Weights of a small GPT-style language model, trained from scratch on English Wikipedia.
Size: width 192, 2 heads of 96, MLP 768 GELU, vocabulary 8192, 8.71M parameters.
Training: a variant of Muon for these matrices, 178M tokens, 5445 steps.
Each number is 128 + 32 x the weight over its row's rms, rounded and kept within 0 to 255. Layers, rows and columns count from 0. Numbers have three digits each. The size before them is the row's rms in percent of the matrix's.

# layer 10 attention key, 192x192, rms 0.0821, rows 109-191, columns 64-95
104:142109120111151143163109079155135133113146134062131106099147150087155127141126112097150091101138
111:122120134101069091149147136135169130123129142110159093151115113126137151176125112093134140127108
118:128131073149091146078133131147140139138123079147123169147126122039136138143099168126045174068120
106:183168172145167154138107093105079087107105107154149152166130129156139118069165086108158111068100
116:141138142086143133127168105121097151104177133152099105087097103118119119105124093107121131117105
108:130128122120119129114112131132045172132141133090185093115142128161142115253125119151157130124117
116:097118109130097182149127035089117132157118120124083155120107148121176100119110158097111122123106
113:116133135140116136086140080165138178145125107165190132134139120145081137101114126098147152187167
110:176104130150149064137157130123070090124136111094150109055128152127133112192135109156098149125132
121:148130187069161150187116143174126178175155122148141107178145119114098159068113126169116165150127
119:127147102145084214141069152139106154149097101122171109094109114122089210130115153078059161132183
105:113103101100116098118132124120142110166155191135209132166093131142121093133098144075083101146166
114:087074092148117143096139134163133117056118073131165079120146197125158156091158170146134116112093
101:076120142131129107191107095107134126128135154199105096150130124127194104098187144163095128082142
108:089131070111117179126095078102130129126176157158123164146159102083140160112110022100118095131181
111:158159158117178100089157164115111133157128137101117110159072118109158107181136056147048125162141
105:107113084149159116173090078128173116138141176098119165105088103130164193121178096193113099125089
105:138127149159169089122132108136134148115167062078133072166189149139106087102158135089150147187149
110:119104124095208093138098142146086122122094073087130131126172135149101138115100211180109147152104
112:075164126110134069135188080173119161137125111147145104152165118131099096109060108183132128066147
111:107154091108106098198098144170111150130126131067107189129115187160080135100069123141097132145143
108:123140162186132132118142151122139056098146152110144180152105082152093148135177173154124093161139
109:118079122178110138143154154164097130203104166125108217187145148107152131088121091082155168121143
116:213084151107092119093123086157147106128146157158115083158123148155187098154149123121102069141174
116:088120091090119162139189095176154122152141105106112087129162135177113149118117116160117105115166
101:097081126138176117102139169165204171122140120079144106170109137166100167104118163050160147128155
112:098109097115087076085174132133134125136126145117104098174138117144105141136134167117086173163096
114:127084105078131087096095100098114099098186113096090109072081134194087114153166090145137120146118
103:145081158178103141064125137084111127116111135109145136093148071129152095162113136093044100109137
112:109138135203155139123145152118173103200155073187162137141103137098132155077171086163091107146103
108:129156155178102075073122110178159164149130160192111085117101156221191097152096101124110197112122
106:112121105113088151179115145102183122139111135093139148051153207168130110164173123126097082091164
104:127072110103136039101124111061150147132136061083176172169137155065139176165081127151152130140127
110:116119131082065193159130134091153113142160076103165130172158106114140125130078173102120151142120
116:193108144132077144106090167125170156083137099137123113141135153162055114112134136149113147166150
112:070082159146123168103152135135108146164124131096189194143123065124144071128063097175141103076109
103:109060111139118130114080144140110112131176156137126165187143064134154138141207094150094124142178
106:165138149137186066118114185130125146118106167151131120108098112116159136163124145093169145146140
107:117177158162092162174142156170155155137062105112132084142095165119162063095151132064103121158086
108:144146154117150156137137144103063133121152148127136124131158127141114118150106139154154102159086
114:156146101126101109144162135100091123144075118100161188077153175133172144121101100173138080168126
119:157180087111214149233099120174155106160162113107110124155142131152110087178100097133079167124110
115:097137168113114175141106107185130086119134120142111110126087163062111122106095103128141122152090
113:139176132150141139127159160113181117129097178130072141189098165087131092146174160147113118069156
118:140132124088116094052138079087128150115137108076102137085087146101163107157162114162110144123132
110:092173146134146165134095104153094137103174125139113162118094042128151200161110163119144116155114
110:136133105108105117176129097095140078126151157165139121094158160118130162119083144175121130115170
110:065097121089061096116112098156133159108134075075100101089088146162152111125136152150113117135123
108:175161133089170122142188114160093178111076114082166124140127108151103144144089091129156098133139
118:158120127112147101098107128144105152180121118135143094156089154119173223125146130101074128127117
103:128131200179069155110085108118139104130163093124137119121146195124134114134125178143108150151150
106:109161148121114152123157117094100140073104135151168173151107118150103164172066093125102197083149
109:110123167149099109135147142141155098153108122144118150144125105123085127170166149139174148075076
106:123183065160076108153093131144176135152155150135114111148146163111164137106148126129179099139145
119:147113124125079091128174114116110056166125130069092160132153093126117071114127102102131140159116
106:130114174093139143106063153184148176147111109138105144100050089177152131147187127104127146104131
108:131201123108136113034151144131126178125125133137097135110144089106119148104162122141176086183126
108:118135133121053190100143102112100074143159122136111114129153101186158113130106149091207138144054
103:129133148155066154155057136115084213131079145161119095122187139073111157137123079064129178108101
104:122162110117155108096117139174171136106139093108125133130201154133169125143098124103125154106129
107:155180160157133107123137106127171153176135132084142083106100084114103147129166092161056177071066
109:112135125155087125188141166152129136085108161176144108132124110113196106102161088142138168102154
108:083127119126117170081141110127149161133139116089177116129187147123189122159119140103177111111174
117:117137080160127055133123163084123180126167110159107130138135099150158124151141116147063148155143
107:055094169115179167141117147130137167136178158162081098058132127099137130157109155143150108123087
108:153145132110128160142084098092131103083097104116148166118167093138095145111121121113174124124105
108:101098172163143121139134200072157070075087079107080133157143091138135168142063125110148151133130
108:066080062147208129104124076121118130103143142117152134165144187160145095148104136122096120133138
111:116142055085135059156114150106126119164142061093158151099070134134147155148126135147142213132134
105:175149159121158114102138042160117102128128039150101117126116086077162118092162115091115145125123
118:154116138091089173139105131150060186129108122125162085160075055143117122129178078117101134100123
111:114168112149163093145121076109157063098100089179201109149145108109113132164130107062149188090131
106:116119162170081176189154103150145151168142074201142136129143104156120150170172103144130123119082
100:098057152147066150104128140066110140177158174166125111152136123178134086120115109136142124124113
105:127135172099084107149103136132117145157050147072141095078164137132128176127129062113117127145157
117:092124098115159150111157109119078124117180168120170133105091189166182093155137137133146163101078
112:108126099156114118157118107115088126143135124142139113138112114111175054127062189200085149105112
112:130131211150175051147134130145183156077088107162155106195147142116134105116171155090124148112124
115:121101141128105072152125169160158115129138132091138158102090071119071070156098016109166170085088
106:119112157110095114068143145138157103144096108069082124088183094132210127116101191116171117116160
109:180113140124131179146092037115178203124096175127159170161122122114128113184079124138136137103142
113:105169146063152118051151125149108114166153118158125138120101141070098099151180128122174179136119
120:097099153072143216118126094126082137104135146100157192115143172080168116112105078205182127157100
# layer 10 attention query, 192x192, rms 0.0811, rows 110-191, columns 64-95
111:104144107132162095123115122165148138131101120177119147171147145172162105121135115050183096148112
117:112129142163115099050138167130147070106065071097148142146143128102123134143110146105107109086164
107:154105156135150133147098080122109154066184113138166133213134126161137176034161182125134126116112
114:147102102122200070159093068140118096138170188180109060076111169089121125162142169146156102131108
103:162113134139156137177139115118144135119146131230139092090156113139147125166146092123165121118153
111:071115106117131157159144086143156121105172110132143147087177128090132100087083172138119140092083
109:124164159143155174125154110168070151110093113102156117116148117097141135098119134107093124071195
111:156037142201179125116165131087154131123134155116118112147145180143122079159118099166086145089106
116:164105155130177133172157174226158102132143141101127071148124165060118080105133121149138138150103
117:131163110113096141121053113166063170214091085148123138114162146127130132079094203090150099104147
105:109146096080081178095116119082125103234078174169153129107125106139162087159089103113104118068135
110:140099095132141147114106177073156109101188028118158064180141123102141069098153186142096099131121
100:093134172143118157145141115104184127127137205197127138113115117133123122121152146133094095072116
104:075116117127077144109043144097136126140148101134151124172125151143192138108140118092143150111163
112:185189125135145095138133125137100100174104152108169159128135120212129134119140089080099130115122
105:139101104150117164203135100094162113134176161118088154157159154179085131177167081118070125111121
107:093073203086090124195120110128124132096088057189086100159152094141152080099124110123121172101089
110:120124106109142087112123063100119083084170152143080159150127122053139151117048146133126144135126
108:103141160159154165202164069147123132163151196125129156166104166125077082122052102154093116102119
113:139171116082161099088101128144106148130203146097172164146142138083131155084065146165119168114118
108:130111137153094140102115171147152043073167185151153130150083110121174149104164139151128074095136
110:089080144091103093163099102130144154175082156112071162147118115141208161087070041114101170102135
114:206163129057073133115148110203192142165141137129168081130103149119145098116158049081193078124101
112:100169082126106145157157141109094132181144098152086103105106128133143131091183129129124137124170
100:133121078135160179176099165127178176128100128087119117109142127149103129071152190095165157081089
111:104082124125109124091104137081105127133129149128141127098130134101122113106148114147105083062084
113:100074122134149126110084168117123104142163147173107094116074106127100117156127098093128148160060
099:080174189085119095145114157103137079114090154164178143121142082100101073123196100107135132153163
111:162152125162164125132126105178104122127097145136076166119116177108096144073108124096118177147132
109:141156060159086117137177174151139130164164113200136070126128138133154107094121096082113187103122
105:073154083127069146114150105104186132132153159103134165097188108105121128155131122119154094163130
105:124098131068113131138098123146165170133135129131140103126189159099183106132113148093129093122094
109:143111126110144196122105068095169151088140079117161159184167121150112135156136125146119192110141
113:205139153136105108094088169049168194106149105133157137158144148116170100126157103154154111146129
113:104117133123129141125193134123081149218151139134167226157129099134146049148116105209124118160130
103:129149106097142166138070190154183164127106118134122137171167103130118190144150138165109032161154
110:150138138179157113188141132132143173171154108114144125130112134127129156106061082130154100138068
108:117145167161178165106116199152137140178118127144122123163152127128162129116090122089088127151112
109:151124163135130136161119159108103145148129173098181141171178134140144157193111094126136207093095
114:191075087125114183130149137136130128104157136097139088100166110111103112156100074121137158122181
123:174204126157185107188185113185124084089165160133088205143144174108162129147083136144097113128106
116:113110135120157134129161130168138070142139140133153138113097125155155087118142157167212074142082
115:106124130146048161124131148118192131113086139130108160120144135118202161120197136167095071114134
118:122153114128085093105127151051144136179144113135099046074127156168156110190162115168096113156084
110:083153117118119122141109095165118128163203093109065145173111114131123137157130142179178140124102
108:098110135134111094184142065128149215062129216055167128143141102148179151148113178164156155123144
111:069082119106166161126066084093143160122132107076091140066089170119159087065089124130124085117143
108:135135145084155101129210131147073155099104171140121141153140217113131182139107114150136085103152
119:158121154079186110162097103135143123118122087150157115185128137128142179108134160072115117136153
106:118172147128117177127088168117149117072136070125100112162096126111150170127140174127104150138105
108:141148088120139097135148107122125090168137091122114185122107145133136137182112150119082160142066
110:112108129181101112159139173143104137098106167189096149140090098160077184144141106083180110099133
106:155108036099117120150121110170149163052144097199098122102085169148156145072151110108116089138166
117:144125085072099060151072175090140096109159173108131129156080110097104163122131156118125182114087
108:146107144095105145123101133166158154187108111138140108115177151156115122157127142111121106149071
104:114194138127136069102188043118142179151087082071145098063133129140171124151149137107119185113107
106:115183117148160140122138076099110125125113095115077125092154129171076128100154096112122127149120
099:146121148109161083196096121129152156117138089158126138106162138067127132121190114075133114088132
103:132121126171109164098145128151104111124093046105172157133138214124162173156098164121188134100073
107:176149159146086083131105120117167135152077137097162180119143104092098074142173116131127157115049
104:064130144101118086122155195173162115103116136165135148098140180120177140160130125097122193102197
106:078135127106130121091158111142129143110154123102120154097191114122203144115136134149192098149140
119:129111172116157084109091138129147133152154143106093143137112167145130185124118108157113168172144
108:078137138218147106133112143080069117063171133143118080083132162142141080148124093185155116137111
103:149101092115145146157190141105087138146169104137158140202139182175103119129112186153186085146121
110:091171082133106134108139144153161125116153127108151185130133121176083166138099112166130112152126
107:093097071151209143110151090108114135156151075162136176127102228108179122170117173052111156081151
112:118093117117137066144172159135130092162146120131113112126146136110073157074092100140139152094145
105:160155135113165066137121073118137090129102076122157205155133147081068098130094150105149071163103
116:157120163090130134155116159139085121112091127127128109140125099128050113140096096121135150142113
112:103182081125134141113148076136139102044083146220189110144113097146140122151127140114153172061112
108:078156172130105182107109144142118154153177109164115109092174179124107131137139135091113172178067
101:111113182102060179099105121096074194156166123095138150135181148158134090083135089127139096086121
108:133118152134121102159053102095089179117094162153141111071069151096113158106054064148111141118142
118:079119136155103150102144078123186114149110117096162118055170172128127144150107130151108180091141
108:152125121222156185111121124113126168155175071144155102123084143101102106103028141143092161126122
114:082142143202111151150174127108143127075108102156162091157110071068163117123116142119132162106095
111:095110108093147118135172115123077173189167109158119170188100113134058112146078082132136111124135
108:062124119095106152078116130093151061110172054124152196072134097132149125105133091138112089158126
105:110159151139197132141132102085148122141115167141108144131090134059137104097138132117177138127119
110:094197127115161190095139121106150113195114141137129161143057096124152143145087154123157122160154
119:091080126151154110081156092128061155118172175121157127115123099043144119125107144197113094153137
# layer 10 attention value, 192x192, rms 0.0602, rows 96-191, columns 64-95
101:116184109186103139131142142087106133128193144078123121135150145150119108151138149171074144075132
099:163166127196099134118132071104109145126130139116095105146128154122081123169139117088129144091093
095:107114134132122092157108110092123069127113117175097188137068099157104111137180191084174147140153
096:113053070117131145158169118198155118087170164074160081119131085111162117096138154112094116098139
103:102106110152122126144115136089092118182128111122126195086160129146137110159153183163099109108075
093:152114170146090120141122151129117123140185166077135176123102092160187090097115074091112138141112
101:089134114140101173158116170146133068198134040126152147151144165156134109173078099142145151126167
098:123059144041124092124116113120090187104159117131131100160136157071038129156167143148163092139119
099:132160121146108134131089123084106118115095070100104133140202137148153147109150132146121097148083
089:222113118096103166104160196159121074163096077152091121094155128065136137146118144174146100147128
097:138141115141139137115142145153157130130169103169116163169125117169134212179114121118123112103101
095:175177081077093097194138138103133135126199096171106119109090137154114090132163093097124163088113
102:121100122156101191134117131123108111180121109168109146138095182111124073096127170110126098116136
103:159156168148143138107125076074135102135196081136083106162130176123071136060133124136147113118165
101:132145216088116133121122117139098061046140091110117096108170168124136092106104153155155162093159
094:080133057160121168127100118129112111071216196102147128163104104142091151088175126137161164129129
099:067097183167145098166151152171066082122093103204078104109159129086148133116126079112096083161160
095:123121150164120156117113115120123143098127122114196132124134128148143109142110120207159090063170
094:082153133129120193068120180150097114081093133041125160157128131142137092110083155161088143089107
104:117145122123103164115151108139138093133146046097008130211145100139169127156149175100154127099185
094:119123094143095082128132200085129166128060156102147128099122138135142174087183166169131145085138
100:122071089106109086097147157146086137111136168146104105116060093139177159152150156132114203164166
097:114112108065077207179145131094134103068142141193090084138124195092100180133153140126105168115212
090:071164116146141131133144106180098151209114154137145150125165059094159130142116128183167115093114
097:131086186151122157111138121096115086156159080182117106108157126120141121085134140146101160069160
092:127126106176112148135154058091127110084176119117153139098124112205149110151108120157090064127113
092:168067105191080142119174125107164116103100133141141130164084176058146091175067158133159112071128
096:093134146185102127133095165119091145080115078033157121075057147112108137125145118163181060122085
106:144198059187119190100119095098111144125096176124130114189174098170128112134119096110093129093133
099:047086120158125155106173131099116192150134108147145119129171091079193156128123136121128044166157
091:131147077124135149147118015138111127155146176155152123152165079133146087096122133083134103122098
105:167161113161100127103094174104159225120148136089117136141109092129139134086091181099087172112025
089:096128131131136104167128180089099114112115136064146129156138154067199196182129107136101161165143
096:136188034135107102123145141167091168149148143095157093149113159126136183135085089099120185152113
098:125106153143147114157123135167076060136100134086123139141107103193162117163131154184171090124143
091:069153132166116156194181115178093147125102094104148146131081095139191124116113125131164092136149
092:146120111141107077115018121170096151143149153164146084176125113141177122150129099187066123084152
099:158104159088118125106128118141175133175193070163151151107176103195069199128107158179087083116185
096:061164092116112150183109109066148064127135106184063185088106133119147115162138102166164151173082
109:188129194095106108105128175111041100135115184135132115094138180143095108144070099133110146099167
098:179094089096161179133164158100131159101064107167095150110204120140122157155111103153116162103093
113:126085090085075119133105121111178116147133104154106123175101105137128127153147118147101078135128
102:086099134157097139194097075159122122108102100140083122143198180109136112175124059113183110095106
104:126154145105160101171130078120144113120156133118099081066179093127188093140103105125130125111078
098:169098177085093149116089136126136095038171174105092139123110186126150140146135149059145072066149
096:142090151150125080155094131108115145169124114082194114177146141185079156180149095158149151129089
105:089166109176166138138159086133108073155229133155166104133140153193126161141153102062155119109100
099:138110137076148101123107197173126180163103159098107122122150139091147134200060128124162140186190
098:121158084090093178154118166137096074108121139146167116147124077101132146109175130135135131113083
101:111057126137124131123099150160103179151102139172143086145102076138127114181092175067084162099126
097:143147121121103083178053163122151154088114121093150152136140078135156081114100081136093109132122
104:174113136197114118123179117184128177166129092091123103138069112159117126141146092111062128125157
099:167146097092124141059183095104186106126164119116120081139153115116186116131167137094112160124153
092:167157139084053059109113187119136068134122134127147142167131071114129156172134114153114118129123
096:107102179181168083112111125110139140159144153125128125104165196125077182117113171105123073122139
099:119075084058165140102121101100081119075110107163130113106091133116114207141194133148085169142140
099:132125048142168153131145138061112142112110160154113096137125096144145152108062111135188147139093
095:114131090158132204117143122095147155156121145114143118145087194109102104102151159139116093118115
098:149096200041068221143084143134137137146187102096172141127070140173148103172131164059117086114056
105:104073033128145116137172120158170144151134074121159131161131130180138131094150126149093077059145
092:070118182179102128110185111149164149073142162163158057161157136107117180129171047113070151171141
100:136121113229181113076116094109122165127076153160190154155157171092121105152088170155133112121152
111:106080105162130162125141081116135202127120161068129101145138078163196085138107150126072152097191
096:168136161177141090154138140096110103123202128081105063123157115134190198111168140141097097121168
101:167182100155130142093171128111099224102135113181187113163093077114151130073119155164130127144131
095:090098110077117127156097150085165105143092111098070153118106083148134073131162125156168189178044
101:145057097087142144115193141136121151125182195145128123128127085142165118135139163148121131093113
091:097055115172111162119134173140150124088134102106096145132101159182142094144134152158112082124133
092:098127106036124087140198146103110099104174174134172124102053127122143147103190095110095109125105
102:113115104157130087132051141109093142123111127120128145146140180114143138143121106082125060102058
097:132087205112132106167189123140145146122098108102168117168114105129148162155035117113121086138124
100:140073112149113094096063078092168135144152124125117127147088145166219130186125162098128156171163
106:110075178107167118093167101099140128116089140130094147126130087079145128108042158140123155099089
100:072148151132132129118083123149134124146192164106083142159112158175041128105072111110114089177154
097:123167107133142158120177158169140090174096145139122136066129142089105144099101166158168173114083
102:201092062129051168086071148163131124109138159094107163131213104121071152089124153065159159136120
105:152149130147086100085064090087137121134129094125203104105061156096147160105110132101137093094120
092:141141123173145164171140118081121120141089061126116149113169145121158097133124106153159109136110
092:174099065123134183152096096159110133130127106084125149139100155067125164139082165123137110100178
092:130112165139150129155104154150111169149117157131099091128080102143123105117133135150117129099132
098:118079076110104118154057095159173095123111099116097078146156110078143151152160095159164110186135
097:149176111118156092116161145131076152140157125140175064153111133096168098084182146121124111157115
106:128173096128148130141129128118076179132091152186134129107154077129113118141168108107165157198130
091:113139140106174169107098111184120121126123189138099137134095064134176101104144107155116107050099
104:127079133123076070076116167130161127104098113079211061118187138088089150115166140101105105130095
088:087075113094155147090131165092133143131087100122158092116048180113157120067106119137131151113160
094:163114120091144119201130176100108132183163186132135136150075148121155075095141112194102113124101
101:075148148126116085118160082113076147056139139066106131166161122149164125170124164058159056066096
100:157161116112119144149137139107130136124140181147132129105132163108064137135158157129162167115192
094:154206167171134148066160101068104113122155108081132141144164127179195133136158190101102177050153
106:134145130153122185096108128157123136141066118153139127136125142088127105181096109073097167212168
102:101121079144080190162097112104164124133150103081078153190089164139115115135171105171165077117074
100:128093148097157102117145107176110166137129131125109117111105069137136093158148065156084142111136
100:120135108140136115133147161121108154092151096093069157166112116095125149062118132090143110099136
104:161129140130129119055093143130129131053093145137137143114177140129161086193113113132144147136132
099:167179167162177136129128123132112084093163111146164125144149121124143164079124071151109138119134
# layer 10 attention output (transposed), 192x192, rms 0.144, rows 96-191, columns 64-95
106:148116119137102080134080175129093109171129108169195106136107085128121173116115129075136167112113
108:107111144122154144118164138073158158090061144135140131089138088162151108133092169095108178108138
100:119074184120135085143121175092116154111101110106057071099152130199115121115141135140118142164130
099:093132166111137140150167116101116144157113153167180148142155141164111113133127121130104120151089
109:207166145074118149142135153154177135049116171126155088169100141169136133152119095103149141123161
094:081078123076201104119181164140087088100121109109133181163143105132121131107126135108126148112104
108:146122157109082065104076190124095129059137166127163103142118091108139124127181087138136038151097
106:092106107187105111118091125158117144113168115158113152147134174177167118096086112163093156115171
110:147169111080150120147176116154125170155131166149133118114140124165120123111106145087113109115098
096:072190169123104143171127100150110168137151151134171164149139088135052145114134039174144132092093
102:088124152112098155186169097121125151149187156120114085098146114123100087120132135131135178129103
100:127112112123108099076144128191102092134119094078114137157140101106182145161109154153157134190146
110:129166142075108117082153122136141159066114100096187120161160195132145162189107121177134085167104
112:147125076161175138102119112150074145108105146109124142096132087146133106167079148117071169124101
108:082087113138117085133088137214179186134150121073168129166147090144119167075140120127156132127181
100:136148139069160147135067120077105144128066067170098075110099135164103083126084094076106139101116
104:120116123149156136095165164121135134143151129103156139101143154190077091049078172148118144168068
104:160104091127088052117155107106173171100065154154075156159083093081167174110123115112123133071097
099:146129089127069091124051117140141118155150113130130094099161125161107120099166135066114098119113
109:182113159112155091093094137084113124162112192123187145101124106147134136137122126153044126170083
102:155163116098160116148119122130148093144160149126103138088104161030153074159063063066120162164112
106:137097158091169164114145184157171117149150117121131130127152143075164101111155102136164141148101
098:130121189157123125095133125150169110149137150082145078117085078164122081108156078126139169120128
102:157087151100135164173108190122086116116173127177120106132103086119123113110127138101073095107132
096:162168096139105128136129145121126130091124148137177200138126130106108152122089073168078090192174
096:172110116093135122178073126161141135170086101179068144174176177121115175144099179075177075167103
097:124100187133114105127172161056129114164126132172112206136144108159103159103061100149132142148095
100:120160084120119158152122138129124115160102130183119183149129132138121116078118130144123174143111
108:104103148150111163126122098061095082107118123131157103130130151105128137090065113125157116136194
107:186103105133098149129097127080109160113055148139148065116159168142133150130150078126131168107096
099:158151074079099159097093150099108090146120100120179130103089172141081159135125117156050157113092
109:105134072028085124092137087116092105158127134174107120109153135147162143143187110119119106118224
093:116106147086096169099153082137180154144123119075126080155139094063138082159138135089157081125152
103:141080103109108220132105142116092062147125136130123133122093139107157131157113148095132156159140
104:103141132112118110123116113120228197135113099167130033118119090127161181135147080129131100120103
095:171096099139131099074103123117126130100149127122085113086140121140143107124101132137094095182105
100:119118110123089194103200180147132170119147066085193070075127138137067126154091049110132107156156
108:140149170160165186155150107145136115113065152117127130090112217109112086140137140074130168081089
107:145144209146187080118106124130098135122097140162190094151176146135102139113161109142086100106153
120:150164062132098122195144124152154148159130097079099160150098095119161124122137098093118132149135
110:032223131149107103104113112168136150179149104122144187153086094096129145135109180139148117132131
117:088120246181123082125154159179070102099130138197102113120169106148108133119180073155123096105124
105:104130123105187139102066163118103137131142127119125134163103108170155152099127122089076090189156
105:171169130109150085097135111132140114167092121142094115120101145103069126106111182112108121128140
107:171155114104167057134125167162145127159126152136204188174133100107076127134145105173051145147128
101:059147162144134186151201155179082172070117124174148079164107094148157134062110135100167127176149
105:185132070153136165169109089077186166104065071120119118119118129066118172120067149115119188131150
103:113184164098143168147161073110162079132159169100156099151132085212131129112107111128128121103108
108:143100172122165080115157085083168130153204138136084133064136162119107100164121104136052128087101
105:149118119136085158124151076127151086087113097098124115108141140158164115063102101169139154138120
103:143090119077118112110131187137070119141140120109124136191150136114153171189157163120140127129138
115:109147106123095124132136114092160087160081132111106145106170102105131127159105155159097123105185
099:140177127145137163153142137143116161143142187098127119102134158122110242098156122111073095191137
094:099091160112133154145114121119105155134169082148144095166163142144108075115092091144081137064160
098:126088081145123100154130084135129075128136126130124093145137136097122093100064136134156144133146
105:150106144171112106161120190126161166098114169102123135150183112134084088142066088113127154151162
110:130154184086112105158121110138042103106146103156122169144132127077092174143132116087182143074084
094:168160058152150076138171147165088174143165139107065118140141191165172130099103101121136149168093
101:114157136155156121121215112140133175162155185177133109190143135130125119108101136146132128150193
114:151151156157133170127124109137045150125154110193150104112118134083168185110146164077102179186124
106:141158141153192130110137119110107148104136165162089079118092115180091108114114135158142121098125
106:094112103118137134168118127133064066135122124080123105144132184142115084180104132148155085138053
109:178098174123169112088102161137084050114115095161076129150130136093133085170127129162207099139060
101:092145072130154122101127138130158103081085093125191090090107128102088116187060146081116118147103
107:106103094130074141109128132157135112136179161057090133078182146133171154209189099169120199092159
103:171118133128140116110071090122075142077168178193113116127134094076137104117160158116172118096187
109:178154117102108116159098196092085086129153062156132098095098115123125119155143153092134148137121
099:184136194112153071119091131154058105183068121153143141135157109089131133181166102076150105151155
098:129116105173107195091091087157098131180170072160079112152136130126167103112116128222157152125149
107:094138171098107181154156107099163100152078129083084115137138114127130128117106197165095143158124
114:093123141166071143103104152097094083163162145129138134099153167184141057206129110173183144139138
100:092113128179128085160133118101081145103108144123152136182134133128086102136148137086156144102122
107:161137106165110150148115126122141109077152131135162166183117092110142130140133152116089099087157
100:120050170151125150099181141156142113154075085095142084131197124177075148098175160118102195107114
100:111120177073160125155130114102077175136186141156168159156148152108134155115140120142107196083157
104:122138175100168136159171106097142110137128059096124160098092100143152136145153140130161167114115
113:125117105125129122161141139166128144087116175168098117152103110125136125122091116085150158136132
102:114161161111129112114099108127126184190090165158137065106123124174144157102172159161129108165098
101:109114146117098087084164115113184141086103100177065132102138113186177152166166107135144130133094
098:107095016179169138095149065103148109158079109105121127173117158099138110142104092143131098134129
100:132118146171133161091116100048101083099096143128112117117134108190075084139132116117119119114099
097:123162152120089162151148110156119101107101201130131072100104128131117169146132122047116080151135
109:164126119088159103114120076073113142093135125128136144122070185136144071108089195186139135157120
100:084115147152100079113118112129124158099118138166147120145125090116063164142112128162154139089140
113:148109100102149204177162077173093087144190146127077177180100109146171171170133105158087121110113
095:152112116155134177137108093127157104086161128113142236184146151130122171138132102113125087150069
104:156106156161129142095129149161168084104105147134089071128125098113083150201125130058109111111109
109:094132093146123103140113132087136076144113101120146155092135133183153154162130179159065118148073
104:103132167138173192139112149148153128097124095112140164166124068133148103131139148103114122152098
102:109115085106161113148114183101162133168081189122135108119123093035115111113094128131125158091134
113:143155127113150128116149170147188126178183209110154161096139102132078112103166118141097119067116
108:139099103077105111067161191124114089161177107104140096142126099155138138135136167101063171192098
104:104048111099098126096139131092170110106160150098157101159154101107079113088122158164106143102214
104:102066123175119069126151141163071112106172162171075124110084067083187101132125163153114171125110
110:076133149093076000116122120100188151076206149114135127155112102130112142113159214101176090122135
106:088060124056144119103090170104139196174093102119141109109078131121111125133166069157135064140143
# layer 10 MLP up, 768x192, rms 0.0895, rows 0-26, columns 64-95
098:113132082107061150068000067147168122115101073088161178166132171130119125102149132134146151044170
097:189127165173134152125162078129145146135086084145043083125113136109120181084194073129111113170080
107:136163144152091095199182131147146144109128100118126105152164096144127138161140130152152134110117
093:148086114116087145121119134118150133129200141106151079121092121107104108135132101101146131065158
096:131098148133109105103129095076184145145113156139074125101158151133128139115109067054129141055102
101:134095115177139178082134106140167165139124169109086084104192086121149157163091119145112096058116
107:144120132120163120145208193140127157149088091242180118152138110101126107111118106119182150091110
095:141086186174138133170163164164131175149158057088090157146186169093110133057124131112105098111094
104:180113093146131147131160113149105152134176139094168128094157166077157153136124151106161092103167
097:134135088124133149164135159151134178128170104144130125134064079072122199056076140123129145063099
099:156129082117100174145162165122113157065100102141106155141098113160122130143100167122155167116162
100:133160165192084093154080093163151131133181131158114077089107075111110177153108141198153155164134
109:161131189154198154146106154200106114088105155083124119091112080152149138114197112150120114166110
105:223144144161127147142168134062129104155148123074097104080122168193089156167134154104144148139113
103:221101118103139091140117099148191104159140155041103118157166089077110149105095174189132124133136
100:082088122144084177118133133071177160124188132126109104110088106126163162165130114165153116106136
101:100196170107082130089065183158121112156102125120134069091101137165139125092066129128146150134078
117:113119132107148087089171109133163212154078113123204130152134134141162128052196148099119121119218
114:142148149143115104149147141098157121145102110127184214111133118150112149156118118119081122143104
097:138128080161093117168080096138135092156102095186161114123127122118163111161083154095177144155196
098:115151094151069137118154100183071123135074161152102086055148152077125114105177169144128117107087
100:052148067119134100073112135115110164091094156139048082102160168123160136187157110112102114099146
098:133209154175125070117086173167130097102127149155202221066167131131189148155143111090128115147071
108:193119128133142091117145146111087119140066120121126095079156173071191097104180109178094126122148
099:092121089116146101136133107138122132164090126057127117146165098118152114136117153139149067122092
103:103173111113127083109156073164124139082138103157137192126094203099059186140163136119177168145153
096:103142132143142112126111201158141153192140101081151167125133117165152094110130065157101084191123
# layer 10 MLP down (transposed), 768x192, rms 0.0466, rows 0-26, columns 64-95
087:081084091141124147095125197134128138101135152167149116138130125137188105100138137096126126157150
098:127205185126161090109137119151136123094168090085127041141135152162108110184186115097098146129146
113:135080176113174160117154160130128085115109147164101155103186080127090055088090128130146120167163
101:101077163100139113085093155151164182150096115136199151129131071127106162165070120202199134160090
102:130148117073112171118131148143108095104098082173190116145120108151154096113116083110164128124168
114:091156083067112131130105100161079109146163103089100128122096054173143161115120133127177114168130
102:148143179135104120101091146138147120128118147160201073055102113083107060122145131101093119154141
097:058144103123150144099126129201138115165159141106115118136111139166096161113152133137164122122173
102:132163132132125112107136185139117088167126096102155103128097161171069121210184133038165139121134
093:110115118116082094158102130111085121133097078092133129139140127175060168139152148086140192133137
094:125088129135122173070133149140128096175112165150123075095144154140149081102132114123148153101115
106:166157098143113082133112131160186205135095165085177157151063078136112072158126182134164110203120
115:097210141086094083108086095146101098104120174129133128155172128101145128144129162121132161140117
106:126081135131142141118124147163190137159162111127171137163097101098093132081091095169059178131160
097:125105160159151092160097144119065145125139075105131119130102126061110091148138113046115138127152
099:106121140144109137135118099124127126145166092185122171129094111115073097115139131160143072155107
092:172159159192126073127183114134134121147074107144107111109170196137165172142159090088077111099120
129:113162151112121125089138112088169185112164147149167126129148152167128115104144130060082071099191
130:115164060102123117122216097146131133135128124069165135141092141120108141108165130138096140141119
095:169120134160149191112161122117118073147136115103117129138120096123086126116175085096127158083123
091:098045126147148061135176097109148206115132159169147172145159142159109122137154134155150160097166
106:085151164083100165083150124061096108133139105093147103192150151127069077121162179124168149134116
103:092110135122127124116121167108113122171104136118165131096097090081133158101103158190088122141134
108:117156183135131182168173055124173140109086144131109127092124160144172098199123097170133095147168
100:131121112126094152147137108115057127113123109133108118140127100057091121202177161067118156144125
106:170142144119121124092101141111156129157103163120097110153154117136151121104135107149125143101129
092:109156126084092152192150114152075136117089129182151142151073129122134123094099154145098114113115